Part of a small language model's weights: no biases in attention or MLP.
Each number is 50 + 10 x the weight over its row's rms, rounded and kept within 0 to 99. Layers, rows and columns count from 0. The size before them is the row's rms in percent of the matrix's.

# layer 7 MLP gate, 3584x448, rms 0.137, rows 1578-1598, columns 0-111
099:50 46 53 59 53 31 57 35 48 59 43 46 63 65 41 67 44 67 61 50 42 40 43 55 52 48 53 48 36 67 60 44 52 38 40 31 59 55 41 67 49 47 68 57 53 50 46 55 51 46 31 50 55 43 60 50 53 52 55 48 48 52 45 49 49 49 54 45 61 49 66 51 55 36 53 59 43 54 39 39 58 33 37 44 55 36 40 33 59 50 41 40 46 35 31 38 55 61 43 47 48 41 44 45 43 42 35 59 60 50 53 65
100:71 51 71 63 52 57 21 71 60 54 65 38 72 51 64 56 47 40 63 48 46 46 69 64 47 46 62 62 40 41 59 47 54 51 65 51 37 71 51 47 66 57 45 48 61 67 44 62 39 48 62 48 47 38 55 48 46 45 39 46 56 41 38 43 58 44 48 44 42 49 59 61 60 65 55 46 64 29 49 62 35 56 62 56 42 49 49 36 74 45 46 41 49 61 49 35 53 46 52 39 39 46 59 39 40 51 46 42 61 26 51 45
100:40 65 54 59 43 55 52 31 53 56 54 49 51 52 54 57 55 43 58 40 70 66 47 54 66 52 58 70 25 70 58 53 50 50 40 45 73 52 56 43 45 56 57 60 74 66 49 30 69 48 39 31 48 61 54 47 38 54 27 44 47 49 56 54 47 35 40 45 40 47 51 40 45 26 59 71 56 56 38 45 47 45 51 34 41 44 42 58 43 58 35 50 63 63 53 39 60 54 59 47 42 57 39 46 56 46 51 47 57 52 59 41
097:34 66 77 38 62 53 41 63 34 43 50 50 35 54 55 58 49 51 51 47 36 34 47 40 43 48 55 55 48 55 54 31 58 27 46 32 72 55 62 48 54 46 34 64 53 31 32 55 43 31 60 45 44 50 83 66 49 36 53 71 52 41 55 48 33 49 38 39 44 53 42 77 46 58 54 56 40 38 46 34 44 61 70 55 56 47 38 53 42 46 43 49 59 47 46 44 51 55 41 53 50 27 59 44 42 45 55 58 65 38 53 39
096:50 42 46 47 45 39 47 38 51 56 55 74 46 51 68 31 52 40 56 55 35 53 50 41 49 66 33 47 62 56 64 60 53 55 29 52 36 49 23 68 53 58 81 51 58 53 64 54 40 33 57 51 58 49 46 45 46 45 40 52 38 58 52 56 43 45 54 68 51 46 60 41 54 41 62 27 51 64 52 42 55 68 42 58 42 38 41 69 63 39 60 41 56 35 71 36 48 33 46 53 43 60 47 56 32 54 44 64 39 31 46 49
106:51 48 53 59 48 36 44 41 71 47 34 50 33 41 56 48 40 53 45 21 46 56 47 59 52 44 34 45 34 33 64 56 73 53 42 55 48 60 64 65 39 55 61 46 52 59 65 39 41 56 46 46 49 43 54 53 43 64 47 42 41 41 55 36 79 40 51 44 62 59 56 39 37 53 68 67 51 41 43 42 60 68 29 51 46 59 29 56 50 54 64 51 35 44 29 57 49 52 41 47 40 37 72 68 54 53 51 46 47 57 63 55
096:41 52 46 50 47 58 57 40 46 55 59 42 47 52 60 52 56 44 44 41 46 45 40 36 54 47 60 51 51 48 33 55 46 54 41 41 47 61 53 58 44 38 59 31 77 45 53 42 36 52 52 47 43 68 41 60 52 40 39 47 44 55 28 49 52 60 50 48 48 41 53 51 54 43 52 56 64 43 52 36 54 40 41 57 49 54 47 51 58 56 51 52 41 64 49 45 35 66 76 44 45 57 59 54 56 56 64 53 57 41 26 43
094:39 74 52 18 61 48 50 52 52 56 52 59 56 55 61 52 49 55 59 39 50 58 60 46 43 49 51 59 42 55 45 36 57 53 53 57 43 46 54 43 52 49 51 46 49 50 43 53 58 44 44 66 54 44 67 62 36 52 39 48 35 55 36 57 60 48 63 69 54 38 57 41 57 38 51 62 35 64 34 39 30 41 51 48 60 53 38 64 49 31 62 71 47 31 76 44 45 46 55 34 65 51 35 50 54 55 41 61 42 35 40 51
107:79 42 49 57 42 47 53 49 39 50 57 64 56 33 50 42 53 33 73 47 46 45 66 35 55 55 57 45 63 59 52 42 91 34 43 70 61 43 50 58 52 58 66 64 63 43 54 59 64 70 64 59 42 25 56 40 53 47 51 50 52 32 45 45 56 46 58 50 59 57 75 56 40 45 75 54 55 30 46 35 41 47 52 48 56 51 60 47 49 42 47 65 46 77 28 57 47 49 50 67 51 26 52 45 60 55 56 45 69 51 61 59
105:47 46 58 64 39 41 63 46 42 30 52 48 61 47 59 47 35 50 52 40 62 50 56 68 48 52 63 41 46 51 49 43 45 50 43 32 56 55 59 60 45 44 45 39 69 42 44 50 45 51 52 54 56 46 80 46 32 34 48 52 63 40 53 50 44 51 51 30 38 54 57 59 38 44 47 44 52 52 47 44 47 47 64 51 64 32 56 63 74 39 52 54 55 54 64 40 57 41 47 68 27 39 57 53 56 54 37 58 50 45 58 61
098:55 55 52 41 59 62 39 69 46 55 45 61 38 50 58 37 55 55 49 47 20 40 50 42 66 41 51 48 65 63 58 47 49 53 50 64 54 44 45 49 44 35 44 65 51 50 58 46 51 42 63 47 41 56 51 57 49 51 57 49 52 50 65 63 34 53 45 55 46 38 59 26 41 57 45 47 58 37 61 42 43 57 52 37 62 35 48 48 63 50 27 50 42 51 58 34 42 60 41 67 37 67 68 47 39 57 51 58 52 49 44 43
104:39 53 52 58 37 58 53 33 53 50 68 52 55 41 51 52 50 64 52 55 42 33 35 57 33 43 65 50 46 62 45 55 52 61 46 53 33 53 61 56 58 56 59 50 46 43 35 39 33 71 36 40 39 62 60 48 51 36 52 63 47 53 45 50 37 38 47 50 49 45 47 38 57 42 48 33 59 53 32 54 48 61 52 48 53 55 33 60 56 55 34 52 55 66 36 44 39 37 49 40 57 54 45 62 61 49 47 73 45 53 53 58
103:54 39 47 36 53 65 42 51 69 61 50 47 45 46 43 62 45 45 47 73 61 47 48 37 33 58 60 50 44 48 40 45 52 40 77 71 56 48 47 61 69 27 30 46 41 53 45 67 30 68 49 25 54 38 40 49 50 38 59 49 34 64 52 47 66 60 39 65 59 58 68 48 45 52 49 62 50 48 50 37 48 69 44 45 44 41 35 57 42 59 53 44 37 58 39 58 44 48 57 47 52 51 42 55 53 60 32 62 44 24 50 60
102:39 42 57 23 71 45 45 50 49 50 52 36 42 45 58 50 62 50 64 52 59 55 67 54 67 68 57 40 61 57 26 47 44 67 48 49 43 46 52 50 40 43 45 57 51 46 45 66 46 49 40 37 65 43 49 46 55 55 64 61 66 56 53 56 46 35 52 52 77 69 48 47 55 56 41 38 26 45 43 48 41 56 43 51 59 34 37 52 59 51 57 65 61 50 21 38 55 50 32 81 48 47 52 38 38 55 48 43 50 30 53 39
098:46 54 32 38 54 39 58 53 58 56 66 51 41 38 35 62 43 58 58 53 66 55 50 48 44 64 40 64 51 61 61 42 58 61 41 71 69 44 47 67 38 61 48 49 40 39 60 64 36 46 35 60 58 46 59 53 50 71 46 56 66 40 52 46 57 41 31 60 49 61 67 52 42 49 49 72 61 52 60 53 49 42 39 55 51 42 59 64 67 49 50 56 57 53 52 46 45 20 42 53 41 46 49 70 47 56 47 37 43 63 51 50
102:82 57 48 45 52 37 64 38 49 59 43 45 58 37 39 43 55 35 58 48 52 53 38 51 56 50 55 47 43 58 41 51 46 59 41 51 53 38 44 47 43 50 34 65 52 43 62 38 45 45 49 59 38 59 39 36 55 48 64 58 54 45 46 51 50 41 59 57 48 77 58 43 50 52 38 66 54 70 43 42 62 67 30 25 56 39 47 55 41 34 57 64 46 54 65 51 44 55 69 47 44 37 56 55 50 44 48 35 46 43 43 49
102:43 49 56 40 59 52 60 55 25 45 35 49 36 38 58 42 56 49 62 52 53 51 47 55 43 50 61 48 33 48 64 59 53 34 54 54 59 23 37 49 54 52 56 58 50 56 52 50 30 54 37 40 45 48 57 76 57 55 53 33 66 73 57 48 57 60 42 60 56 55 56 54 50 42 36 46 12 34 47 69 44 56 43 59 46 42 61 54 50 50 59 59 35 54 48 50 57 50 48 32 44 43 69 42 54 30 64 46 52 43 76 50
098:53 47 42 37 60 56 43 63 50 52 60 48 35 49 60 42 43 47 44 28 62 51 50 51 38 45 51 47 60 63 44 55 32 42 38 66 43 42 56 50 60 47 57 44 41 38 42 50 39 50 36 47 45 62 47 60 39 54 54 57 34 35 53 35 53 49 40 43 66 48 59 52 49 50 56 51 40 67 48 38 57 30 67 76 66 39 50 83 53 67 36 37 48 49 46 49 48 45 49 64 38 53 71 52 46 58 63 54 58 43 55 55
096:70 64 70 55 62 42 44 49 51 44 58 44 54 54 39 74 39 53 47 53 52 44 49 54 46 44 39 35 51 39 62 56 47 31 60 42 37 41 46 60 67 55 25 53 55 37 67 33 50 60 48 58 67 56 60 49 44 48 62 48 26 40 39 44 44 56 60 45 60 59 46 47 51 64 48 36 50 42 54 42 53 61 46 54 59 41 29 49 49 34 63 54 69 54 37 52 45 49 45 72 44 54 30 69 46 50 61 32 42 63 49 60
100:42 58 52 42 32 55 49 54 50 42 59 57 40 45 34 62 49 44 52 49 58 49 53 43 48 54 40 59 39 82 42 44 60 45 51 40 53 54 62 44 71 48 47 56 48 64 73 46 66 39 56 43 53 43 47 39 56 41 25 48 44 59 58 52 57 60 51 43 56 33 84 34 64 59 53 36 80 38 52 50 46 47 55 41 54 60 51 70 50 47 71 49 41 61 56 41 34 50 67 50 45 43 57 52 56 45 67 55 49 54 60 44
100:54 70 26 41 33 54 39 44 56 48 43 59 44 50 47 31 54 47 59 44 60 48 44 53 68 51 62 59 63 26 49 47 49 63 66 43 67 54 54 49 53 47 43 51 50 48 60 53 44 56 55 55 70 43 64 61 40 51 41 49 58 54 44 44 42 52 41 48 52 50 41 57 47 57 63 50 48 43 37 49 52 55 43 48 55 63 54 52 77 50 56 55 69 43 57 42 53 44 60 58 31 58 37 50 56 52 44 37 51 55 10 52
# layer 7 MLP up, 3584x448, rms 0.139, rows 1578-1598, columns 0-111
097:44 58 76 64 63 44 53 39 42 46 56 62 53 37 47 52 30 49 38 37 56 49 26 61 49 46 41 29 38 34 59 54 63 46 65 53 52 46 52 63 57 53 52 58 63 59 42 46 45 56 63 46 67 53 61 73 53 49 60 39 56 54 57 73 65 75 50 55 64 53 53 22 63 55 31 58 62 59 40 51 57 64 60 54 52 59 53 44 48 45 56 51 51 39 37 54 65 51 57 61 48 61 53 54 62 58 44 50 70 70 63 40
101:23 43 47 54 60 52 42 50 59 35 53 60 42 61 45 38 61 36 31 54 70 51 41 43 55 54 34 70 47 52 53 45 38 48 43 54 43 40 33 56 31 50 50 66 38 67 57 60 57 39 38 47 51 47 41 46 37 44 64 51 46 34 41 45 46 44 64 58 55 43 57 65 47 38 40 40 53 37 42 43 45 55 44 46 45 47 55 46 59 47 48 60 77 68 38 57 57 64 49 50 40 48 39 44 57 63 43 44 40 58 31 42
103:58 49 62 45 36 61 57 63 55 39 67 56 52 60 52 18 28 58 36 58 56 60 60 67 52 42 55 47 30 54 53 50 53 54 47 56 42 48 49 46 54 56 42 66 52 35 29 65 38 52 40 63 51 49 52 48 49 52 53 45 48 59 48 58 41 51 64 48 55 53 65 19 59 69 56 53 37 42 35 56 67 48 45 55 66 48 49 55 68 43 54 58 49 54 43 63 43 48 40 52 48 56 65 66 31 32 52 56 51 45 59 51
098:49 56 41 38 52 47 55 41 25 46 69 41 50 31 46 53 53 53 46 67 52 35 54 55 43 25 47 51 58 50 36 51 58 33 45 61 46 61 73 44 52 46 43 52 48 58 52 59 47 55 34 55 48 48 42 43 41 62 49 54 56 52 55 47 49 41 34 54 77 40 31 65 38 62 53 78 67 53 63 50 51 70 51 45 51 42 24 52 56 61 53 69 44 54 36 45 45 54 63 53 59 41 59 48 52 56 48 61 75 40 46 56
098:64 50 47 40 49 76 57 69 51 57 59 46 47 55 49 53 46 69 63 47 54 49 61 55 59 35 67 53 60 43 38 72 41 60 67 62 38 51 72 45 55 50 36 57 52 47 34 63 50 53 65 54 49 49 36 65 54 54 53 63 46 53 68 58 20 43 61 38 52 54 54 49 61 48 57 48 31 78 36 53 54 55 69 39 58 72 53 42 55 64 60 64 48 47 52 44 60 50 49 49 45 52 42 46 44 22 43 40 61 56 51 55
102:60 41 45 62 30 43 47 66 54 57 57 46 45 37 63 58 39 50 56 38 48 54 43 56 53 40 49 42 47 47 52 45 28 35 45 44 43 46 39 54 55 45 45 62 70 49 61 39 66 43 43 36 43 58 50 47 65 68 42 53 37 58 55 34 51 44 52 49 61 46 42 34 36 35 49 61 48 72 45 46 37 35 49 52 62 49 48 52 42 63 56 30 51 43 50 57 57 51 55 53 55 36 39 57 42 50 47 40 42 53 47 64
096:38 63 56 45 49 55 44 66 39 61 65 36 44 42 25 48 56 60 39 36 38 54 69 64 48 37 38 34 58 66 44 40 66 48 55 41 34 36 62 51 41 48 43 33 66 66 49 57 59 59 65 25 47 55 44 61 46 39 62 46 69 56 46 32 44 56 60 58 65 45 48 52 55 42 61 56 45 54 42 59 58 56 66 46 62 46 58 42 44 45 68 44 57 47 54 39 57 32 49 41 42 71 56 64 43 51 67 54 44 47 53 70
104:43 77 42 45 58 30 48 53 58 56 33 45 49 58 59 49 36 64 54 46 58 48 52 25 58 63 46 44 42 46 53 52 54 44 58 53 66 61 56 39 49 22 48 52 45 59 46 69 46 61 43 55 66 50 59 49 46 45 47 44 41 58 57 71 53 60 53 74 70 44 42 30 56 41 82 44 52 45 46 63 46 36 60 52 61 52 48 54 56 40 50 58 54 45 57 43 46 64 46 53 52 55 38 34 62 52 47 33 61 48 36 62
110:57 39 35 39 37 44 66 49 43 40 48 46 36 55 53 62 44 48 57 59 44 66 63 49 57 63 48 55 53 50 66 47 63 41 41 49 43 79 47 33 52 65 45 53 51 40 43 54 57 43 51 65 43 46 62 46 56 29 43 49 40 49 39 49 66 64 46 45 52 43 67 57 62 58 50 43 28 28 54 50 44 45 50 54 35 46 50 41 59 48 41 56 57 56 64 53 61 30 45 48 47 29 51 49 61 76 74 48 58 51 65 45
102:45 43 47 76 45 63 53 58 53 54 51 46 36 56 52 29 52 42 62 59 43 33 63 31 71 60 59 66 49 39 72 49 49 35 31 32 43 57 47 38 72 41 45 62 29 35 38 46 59 49 48 42 48 43 45 52 65 41 61 61 55 49 55 60 40 51 50 58 48 46 48 42 65 73 49 60 63 46 68 53 35 30 54 56 42 44 56 49 49 52 29 43 44 45 40 51 62 39 36 51 60 49 53 41 57 32 45 52 35 44 44 47
099:61 52 60 53 55 38 33 60 37 59 45 65 53 56 47 53 58 60 56 51 29 62 37 46 39 53 28 62 51 49 43 72 50 58 58 41 42 47 63 55 56 50 55 59 67 46 66 40 52 60 51 36 65 34 44 56 53 40 48 36 68 57 53 48 52 48 54 48 51 45 50 37 54 50 41 33 61 40 54 45 44 43 60 44 43 50 47 49 71 43 46 54 61 59 30 48 54 48 51 50 41 63 47 72 65 33 26 41 59 72 51 47
102:48 65 56 40 58 64 53 52 51 38 44 61 36 61 66 48 55 58 48 58 56 63 44 56 46 57 63 55 36 47 64 35 51 55 45 35 57 39 47 61 43 51 61 52 50 59 40 56 46 49 51 48 27 62 36 29 53 37 48 48 53 46 57 50 52 45 53 43 50 38 40 60 44 29 54 44 61 35 40 39 68 63 31 66 51 57 42 64 58 61 51 64 64 46 61 50 55 49 62 48 35 72 47 41 44 55 47 67 55 55 57 65
104:63 45 53 32 49 46 48 51 48 56 41 32 33 41 48 66 53 42 55 51 45 68 43 51 51 31 50 66 54 48 46 57 39 49 54 67 36 38 39 57 69 46 62 40 45 49 34 59 48 66 42 45 55 32 48 54 41 52 41 53 56 42 52 60 60 56 59 52 59 44 59 47 44 36 31 50 48 35 49 35 66 54 45 40 45 50 49 59 45 65 57 45 68 56 51 48 40 24 41 46 65 44 45 57 57 47 26 62 52 58 64 55
102:49 44 48 43 48 56 62 59 56 51 49 48 48 29 34 45 26 49 62 49 68 38 36 43 54 73 49 55 53 51 37 69 53 50 56 48 65 48 52 58 40 58 55 57 43 66 54 54 33 55 41 44 63 47 33 50 46 56 60 59 32 51 62 55 43 23 31 58 46 51 50 64 37 41 50 31 49 45 41 44 60 31 70 48 61 67 60 59 64 56 45 53 49 61 62 51 50 61 56 58 58 54 46 45 45 33 55 52 48 65 58 32
101:48 64 43 55 31 53 57 58 43 42 55 50 46 44 57 75 53 51 41 48 50 50 58 33 53 58 54 42 46 65 66 49 54 42 53 39 27 46 47 47 57 62 55 37 63 51 54 43 50 55 46 48 74 43 54 62 63 66 57 49 65 49 55 39 35 37 42 56 52 58 53 51 38 50 65 57 41 48 60 45 56 43 50 62 51 36 45 55 55 38 42 51 42 57 40 52 44 62 61 57 57 39 45 65 45 48 51 49 43 27 52 45
101:60 56 57 53 29 35 41 37 55 50 53 31 30 46 61 51 59 51 58 56 34 36 45 43 47 70 49 52 61 45 37 63 70 42 44 49 70 50 44 46 71 53 42 53 58 40 45 52 60 48 56 29 45 60 60 56 53 31 68 41 42 41 63 47 61 58 46 51 56 53 58 53 57 61 51 59 45 57 39 51 47 57 37 30 42 50 36 51 43 57 60 57 49 51 53 40 50 58 43 36 39 60 48 66 57 56 47 28 57 55 59 32
099:44 61 41 36 50 59 43 49 50 39 41 47 46 56 42 71 55 57 35 57 51 66 63 46 52 69 44 55 50 40 50 51 59 65 52 51 50 79 53 48 35 46 58 38 70 32 64 56 60 41 42 45 60 45 47 41 44 40 65 63 42 55 51 58 38 54 50 25 43 37 53 38 53 65 62 41 62 47 51 40 41 40 43 34 66 55 48 45 49 43 45 66 48 56 67 61 56 44 45 60 64 46 62 59 51 66 41 47 47 55 37 43
100:57 26 57 33 54 41 51 47 54 48 62 45 26 61 21 36 48 56 57 44 45 40 42 45 45 32 43 37 46 45 60 46 42 35 68 47 61 43 66 55 49 46 55 47 43 47 44 56 49 47 35 58 41 37 53 43 25 64 54 58 20 46 43 52 39 46 59 59 49 51 66 51 41 48 65 56 55 64 48 64 55 60 35 48 62 44 44 38 33 57 33 47 45 47 38 47 48 49 53 68 37 49 60 61 36 44 52 50 64 55 40 71
101:56 54 48 28 69 60 42 40 45 42 47 44 54 57 69 55 54 48 47 39 58 50 57 66 46 50 54 65 60 31 71 47 46 41 63 59 53 26 48 53 61 48 54 51 70 46 46 52 61 44 62 65 52 45 62 38 50 58 53 63 68 41 72 35 47 41 40 38 40 69 50 57 53 40 51 59 62 47 43 49 63 40 57 62 40 52 61 53 51 46 61 51 34 54 37 44 43 52 62 55 57 37 37 48 58 60 55 53 35 53 53 54
100:58 43 39 72 55 47 62 43 56 45 25 63 48 56 59 64 66 51 46 52 31 49 55 49 61 49 43 30 40 27 63 66 51 25 54 57 27 53 54 43 42 57 34 56 41 64 38 36 37 57 52 18 33 43 49 47 70 40 59 55 41 48 59 36 48 59 49 44 40 48 55 52 50 53 49 68 45 58 42 50 50 56 69 58 60 35 65 35 44 70 39 38 37 55 69 43 39 43 53 63 43 32 58 55 52 58 49 61 31 72 55 49
099:55 40 41 58 55 48 53 72 32 64 45 69 34 49 52 66 57 47 53 60 48 49 49 30 41 49 53 62 40 80 51 52 41 45 61 53 45 55 55 51 59 33 56 58 68 60 57 42 60 55 50 45 56 43 43 47 52 53 58 46 46 42 58 31 42 53 27 36 35 44 52 53 52 52 47 66 32 62 41 41 56 53 61 60 45 44 45 50 80 52 60 59 68 64 57 64 58 41 41 36 58 37 72 45 48 34 47 76 70 45 74 50
# layer 7 MLP down (transposed), 3584x448, rms 0.14, rows 1578-1598, columns 0-111
100:61 37 38 39 52 44 60 54 48 48 60 99 56 38 63 39 53 59 48 56 41 46 40 64 36 43 38 53 47 29 57 66 53 62 47 51 52 58 66 47 53 59 43 32 53 56 54 54 45 39 58 52 31 59 60 60 53 48 51 36 41 66 52 57 59 40 47 64 45 70 47 28 53 68 34 57 53 58 49 50 40 57 59 47 65 50 36 50 42 45 45 66 53 59 39 53 51 44 73 47 36 53 48 55 47 48 59 32 54 54 47 50
102:62 53 52 44 60 66 57 51 43 38 72 43 60 55 59 68 49 59 56 60 24 51 42 55 71 43 29 52 54 64 61 41 64 47 75 63 55 60 57 55 40 39 60 40 63 54 63 48 45 73 50 50 63 51 51 38 51 56 61 51 51 61 34 37 66 59 45 58 19 55 53 46 61 54 68 43 53 47 52 56 44 41 49 52 49 64 57 62 62 65 43 41 53 47 44 48 49 31 63 58 51 50 46 44 49 45 60 48 47 56 54 45
102:59 52 54 51 30 67 51 48 49 45 53 39 45 55 57 46 45 48 51 64 51 52 74 46 72 37 50 50 58 56 51 52 38 56 58 51 49 59 63 41 64 56 56 40 41 42 40 56 51 55 53 56 46 77 56 60 33 58 49 53 49 53 42 53 53 54 62 61 44 47 51 44 57 52 67 76 46 59 42 74 50 29 41 52 57 40 60 46 67 37 55 74 47 34 36 40 52 40 56 59 49 69 43 43 51 20 52 55 55 55 55 38
097:55 44 59 62 59 45 38 48 61 36 52 60 41 41 38 51 25 45 56 64 57 60 50 35 51 44 52 61 30 66 66 45 42 57 58 60 46 65 59 40 61 68 46 59 54 57 32 55 40 36 37 47 31 55 43 56 63 50 70 61 41 38 65 55 41 45 72 39 53 48 44 65 51 45 36 50 65 53 41 49 49 43 43 31 57 31 39 23 39 55 62 44 51 49 56 44 58 46 34 55 50 56 41 47 40 49 59 64 35 56 49 37
100:49 47 52 29 61 54 65 60 46 37 46 68 55 50 39 56 51 57 48 32 62 41 46 43 56 65 55 43 53 60 56 36 47 38 58 39 28 49 63 41 38 34 47 52 59 48 35 64 43 46 60 60 44 50 42 40 65 62 41 54 47 44 53 67 35 52 58 45 53 43 45 47 55 56 48 44 35 59 50 59 46 45 53 41 48 67 48 36 56 54 45 49 51 34 45 60 43 55 53 33 47 51 34 54 62 51 38 32 47 61 48 38
103:49 46 52 48 30 45 39 45 56 46 45 42 68 46 59 62 40 59 71 56 61 48 26 56 57 53 40 64 49 47 56 50 39 47 50 49 62 76 73 53 68 53 63 46 40 39 60 40 54 43 43 44 34 47 53 61 36 29 58 60 36 43 49 53 65 32 43 42 39 45 49 45 50 42 63 58 55 51 48 41 53 66 37 48 57 59 51 66 47 48 43 44 47 49 49 59 34 47 49 47 49 38 40 47 34 44 52 55 64 46 25 59
100:79 52 49 50 60 43 47 46 47 52 77 63 48 47 46 54 50 30 40 36 37 55 47 53 44 52 53 38 45 50 38 43 55 52 47 37 48 45 53 55 49 58 56 56 72 60 42 45 40 37 35 49 50 61 46 50 64 28 40 46 45 39 60 49 43 57 43 46 48 56 55 49 45 58 51 64 58 46 53 45 29 47 58 44 42 65 47 62 54 41 54 50 31 41 51 62 51 49 72 28 38 72 41 51 45 55 46 52 50 56 34 41
097:31 61 50 51 57 52 63 41 31 53 65 17 56 36 53 69 30 49 58 61 57 44 49 48 53 52 66 50 47 51 63 33 30 61 33 36 58 55 39 52 41 36 59 44 41 55 49 45 62 48 49 35 63 58 48 64 44 52 44 45 59 54 36 44 35 55 50 66 38 50 56 39 49 58 47 41 40 49 43 51 58 51 63 49 42 42 50 48 42 64 46 53 52 61 40 50 47 53 55 44 60 53 55 49 54 39 53 51 66 35 37 41
112:55 37 56 45 27 44 56 51 49 49 40 99 39 40 59 45 50 63 73 54 44 53 46 44 55 46 35 56 50 44 52 33 43 46 48 53 48 53 56 46 57 36 36 49 51 38 62 30 70 45 56 64 66 65 68 37 55 61 61 36 48 55 37 56 48 45 61 47 56 49 41 60 65 41 64 32 66 38 41 51 47 48 74 48 56 59 43 48 47 73 48 46 58 55 55 46 49 51 57 46 50 55 61 47 47 45 73 60 68 35 46 65
106:45 34 36 55 52 49 46 49 56 43 58 79 67 74 59 39 59 44 54 52 41 51 56 58 65 62 23 43 57 59 57 46 63 51 43 41 39 54 46 46 72 33 58 46 40 45 49 44 57 61 55 29 40 63 53 41 51 48 34 38 60 41 40 50 56 57 59 58 30 42 48 53 58 69 49 58 49 69 54 45 37 38 43 47 48 51 62 59 71 47 37 57 56 50 48 52 54 42 37 53 61 55 63 46 52 35 67 58 35 62 39 39
098:56 63 53 51 47 64 56 57 52 42 57 85 42 42 64 53 32 56 70 54 52 48 46 44 52 32 51 45 43 52 61 51 70 52 47 41 25 44 32 53 56 62 46 58 65 38 41 50 50 42 52 37 58 37 42 56 57 58 51 47 52 62 37 46 41 51 35 54 60 52 47 56 32 59 23 59 41 48 61 64 42 43 48 52 38 41 38 63 49 42 66 48 50 43 52 60 34 49 40 53 51 45 46 59 40 26 60 41 55 63 49 35
102:48 51 46 51 47 42 44 32 47 43 51 42 35 44 48 63 53 54 64 56 51 46 73 56 69 51 48 61 36 48 50 53 52 53 48 26 40 62 46 43 49 50 59 58 33 74 52 57 44 66 48 45 43 54 32 44 54 66 48 56 40 51 55 30 64 51 45 40 49 54 46 51 55 28 63 60 53 53 42 64 50 43 33 41 54 41 41 54 68 38 53 54 41 59 34 47 49 54 80 49 53 48 43 43 51 49 56 47 52 49 44 36
102:37 52 68 45 39 33 38 53 47 37 45 35 44 37 46 33 47 47 48 60 45 52 55 56 54 40 43 58 59 38 52 51 46 43 55 61 42 38 41 52 58 58 46 32 62 45 32 55 41 42 65 55 49 51 49 42 57 49 41 47 57 60 49 51 49 74 60 50 64 37 50 60 50 46 48 51 49 48 48 55 42 69 44 49 53 61 38 47 46 44 58 28 64 53 48 49 59 47 50 31 44 51 41 51 43 57 48 62 50 62 50 56
102:19 32 65 43 49 64 53 40 72 59 52 61 44 56 42 53 52 44 53 36 56 39 54 56 46 54 47 48 43 60 42 56 57 31 38 49 37 51 64 55 52 47 56 48 43 63 50 48 57 60 57 40 47 38 39 63 49 56 70 37 49 41 62 70 43 44 37 56 60 42 47 52 52 33 49 60 47 49 52 50 60 51 47 51 47 63 57 41 44 59 35 57 61 60 47 41 61 48 44 49 51 62 41 48 58 63 52 55 46 66 42 52
101:51 46 57 48 57 45 54 50 53 44 53 38 58 64 36 34 34 56 42 52 38 38 53 28 47 49 43 74 59 65 67 52 62 43 60 67 54 45 35 58 47 50 59 68 48 50 61 42 56 52 51 58 38 58 50 48 42 39 51 50 38 54 54 38 45 71 52 72 47 62 60 42 30 47 56 48 55 55 39 38 40 61 42 56 45 46 61 57 47 59 66 67 45 60 58 36 59 26 61 51 55 54 48 44 56 44 37 48 59 40 46 44
096:50 69 51 48 37 42 42 41 46 59 43 71 68 60 38 57 39 48 54 51 67 58 59 53 46 39 43 48 51 45 38 34 50 38 46 59 62 49 53 57 62 50 57 63 46 50 70 36 49 67 62 58 47 64 56 63 55 51 61 34 43 45 62 47 68 61 57 69 52 32 50 54 40 43 49 57 64 46 36 64 49 47 53 53 58 50 49 44 35 37 57 44 50 55 62 58 44 43 34 67 58 66 48 57 56 66 52 41 61 50 50 51
098:49 44 57 51 45 38 45 56 41 22 38 57 70 65 62 59 48 50 57 61 46 42 51 54 63 49 43 47 60 51 58 65 57 49 42 40 50 71 47 48 37 50 38 46 35 46 49 52 36 71 38 44 52 48 54 60 51 35 61 57 54 44 50 39 41 42 61 40 44 55 42 54 48 74 54 60 44 46 52 49 51 34 47 34 64 46 43 51 50 39 46 64 39 20 47 36 41 69 60 41 37 33 56 63 44 51 48 61 34 43 48 47
100:50 53 25 61 55 51 52 67 38 53 46 42 48 64 60 23 54 46 37 48 52 60 43 62 63 54 50 57 26 66 51 42 48 53 52 50 46 34 42 53 46 34 44 61 67 42 45 45 62 45 54 57 50 57 45 38 48 60 56 39 37 58 51 54 47 54 48 46 64 58 36 48 63 43 43 43 51 44 30 53 47 64 61 49 62 45 55 58 55 45 33 54 44 50 50 42 44 42 55 46 57 46 47 51 66 42 51 47 39 38 60 47
100:48 53 53 71 33 48 54 70 55 43 46 40 54 53 46 48 48 30 54 55 46 52 48 43 49 49 55 46 49 52 40 54 49 58 44 50 57 44 53 33 36 38 43 41 23 38 46 55 49 58 57 47 39 36 57 66 59 50 51 59 43 57 66 44 48 39 41 60 59 30 49 54 52 42 44 45 55 26 37 46 27 53 28 47 47 61 54 53 63 37 60 35 57 61 78 56 55 56 58 54 33 73 47 39 64 54 53 70 65 46 49 56
100:55 62 34 39 37 51 53 53 56 32 60 07 71 47 43 52 56 48 47 56 57 40 58 45 49 51 32 33 76 54 57 38 39 33 53 62 50 45 49 52 52 54 50 60 46 34 45 60 59 39 48 50 54 50 56 62 48 58 64 56 33 56 64 39 62 56 54 51 47 45 49 59 33 49 50 52 70 66 60 36 51 69 60 64 66 53 76 49 34 68 41 59 45 43 66 38 51 54 49 61 49 36 57 51 45 48 58 58 57 57 46 51
098:63 41 63 60 42 58 57 42 44 49 59 40 57 42 40 53 35 40 57 44 53 35 65 49 45 52 46 57 41 51 48 40 49 56 36 64 52 52 61 49 62 44 56 37 48 45 66 56 43 42 46 48 65 49 61 57 56 50 62 66 39 40 65 56 42 61 55 55 45 50 38 64 36 39 45 37 46 51 34 64 54 52 62 51 72 41 66 47 38 37 53 55 64 48 67 64 43 58 63 55 54 53 29 47 36 42 52 60 43 51 52 54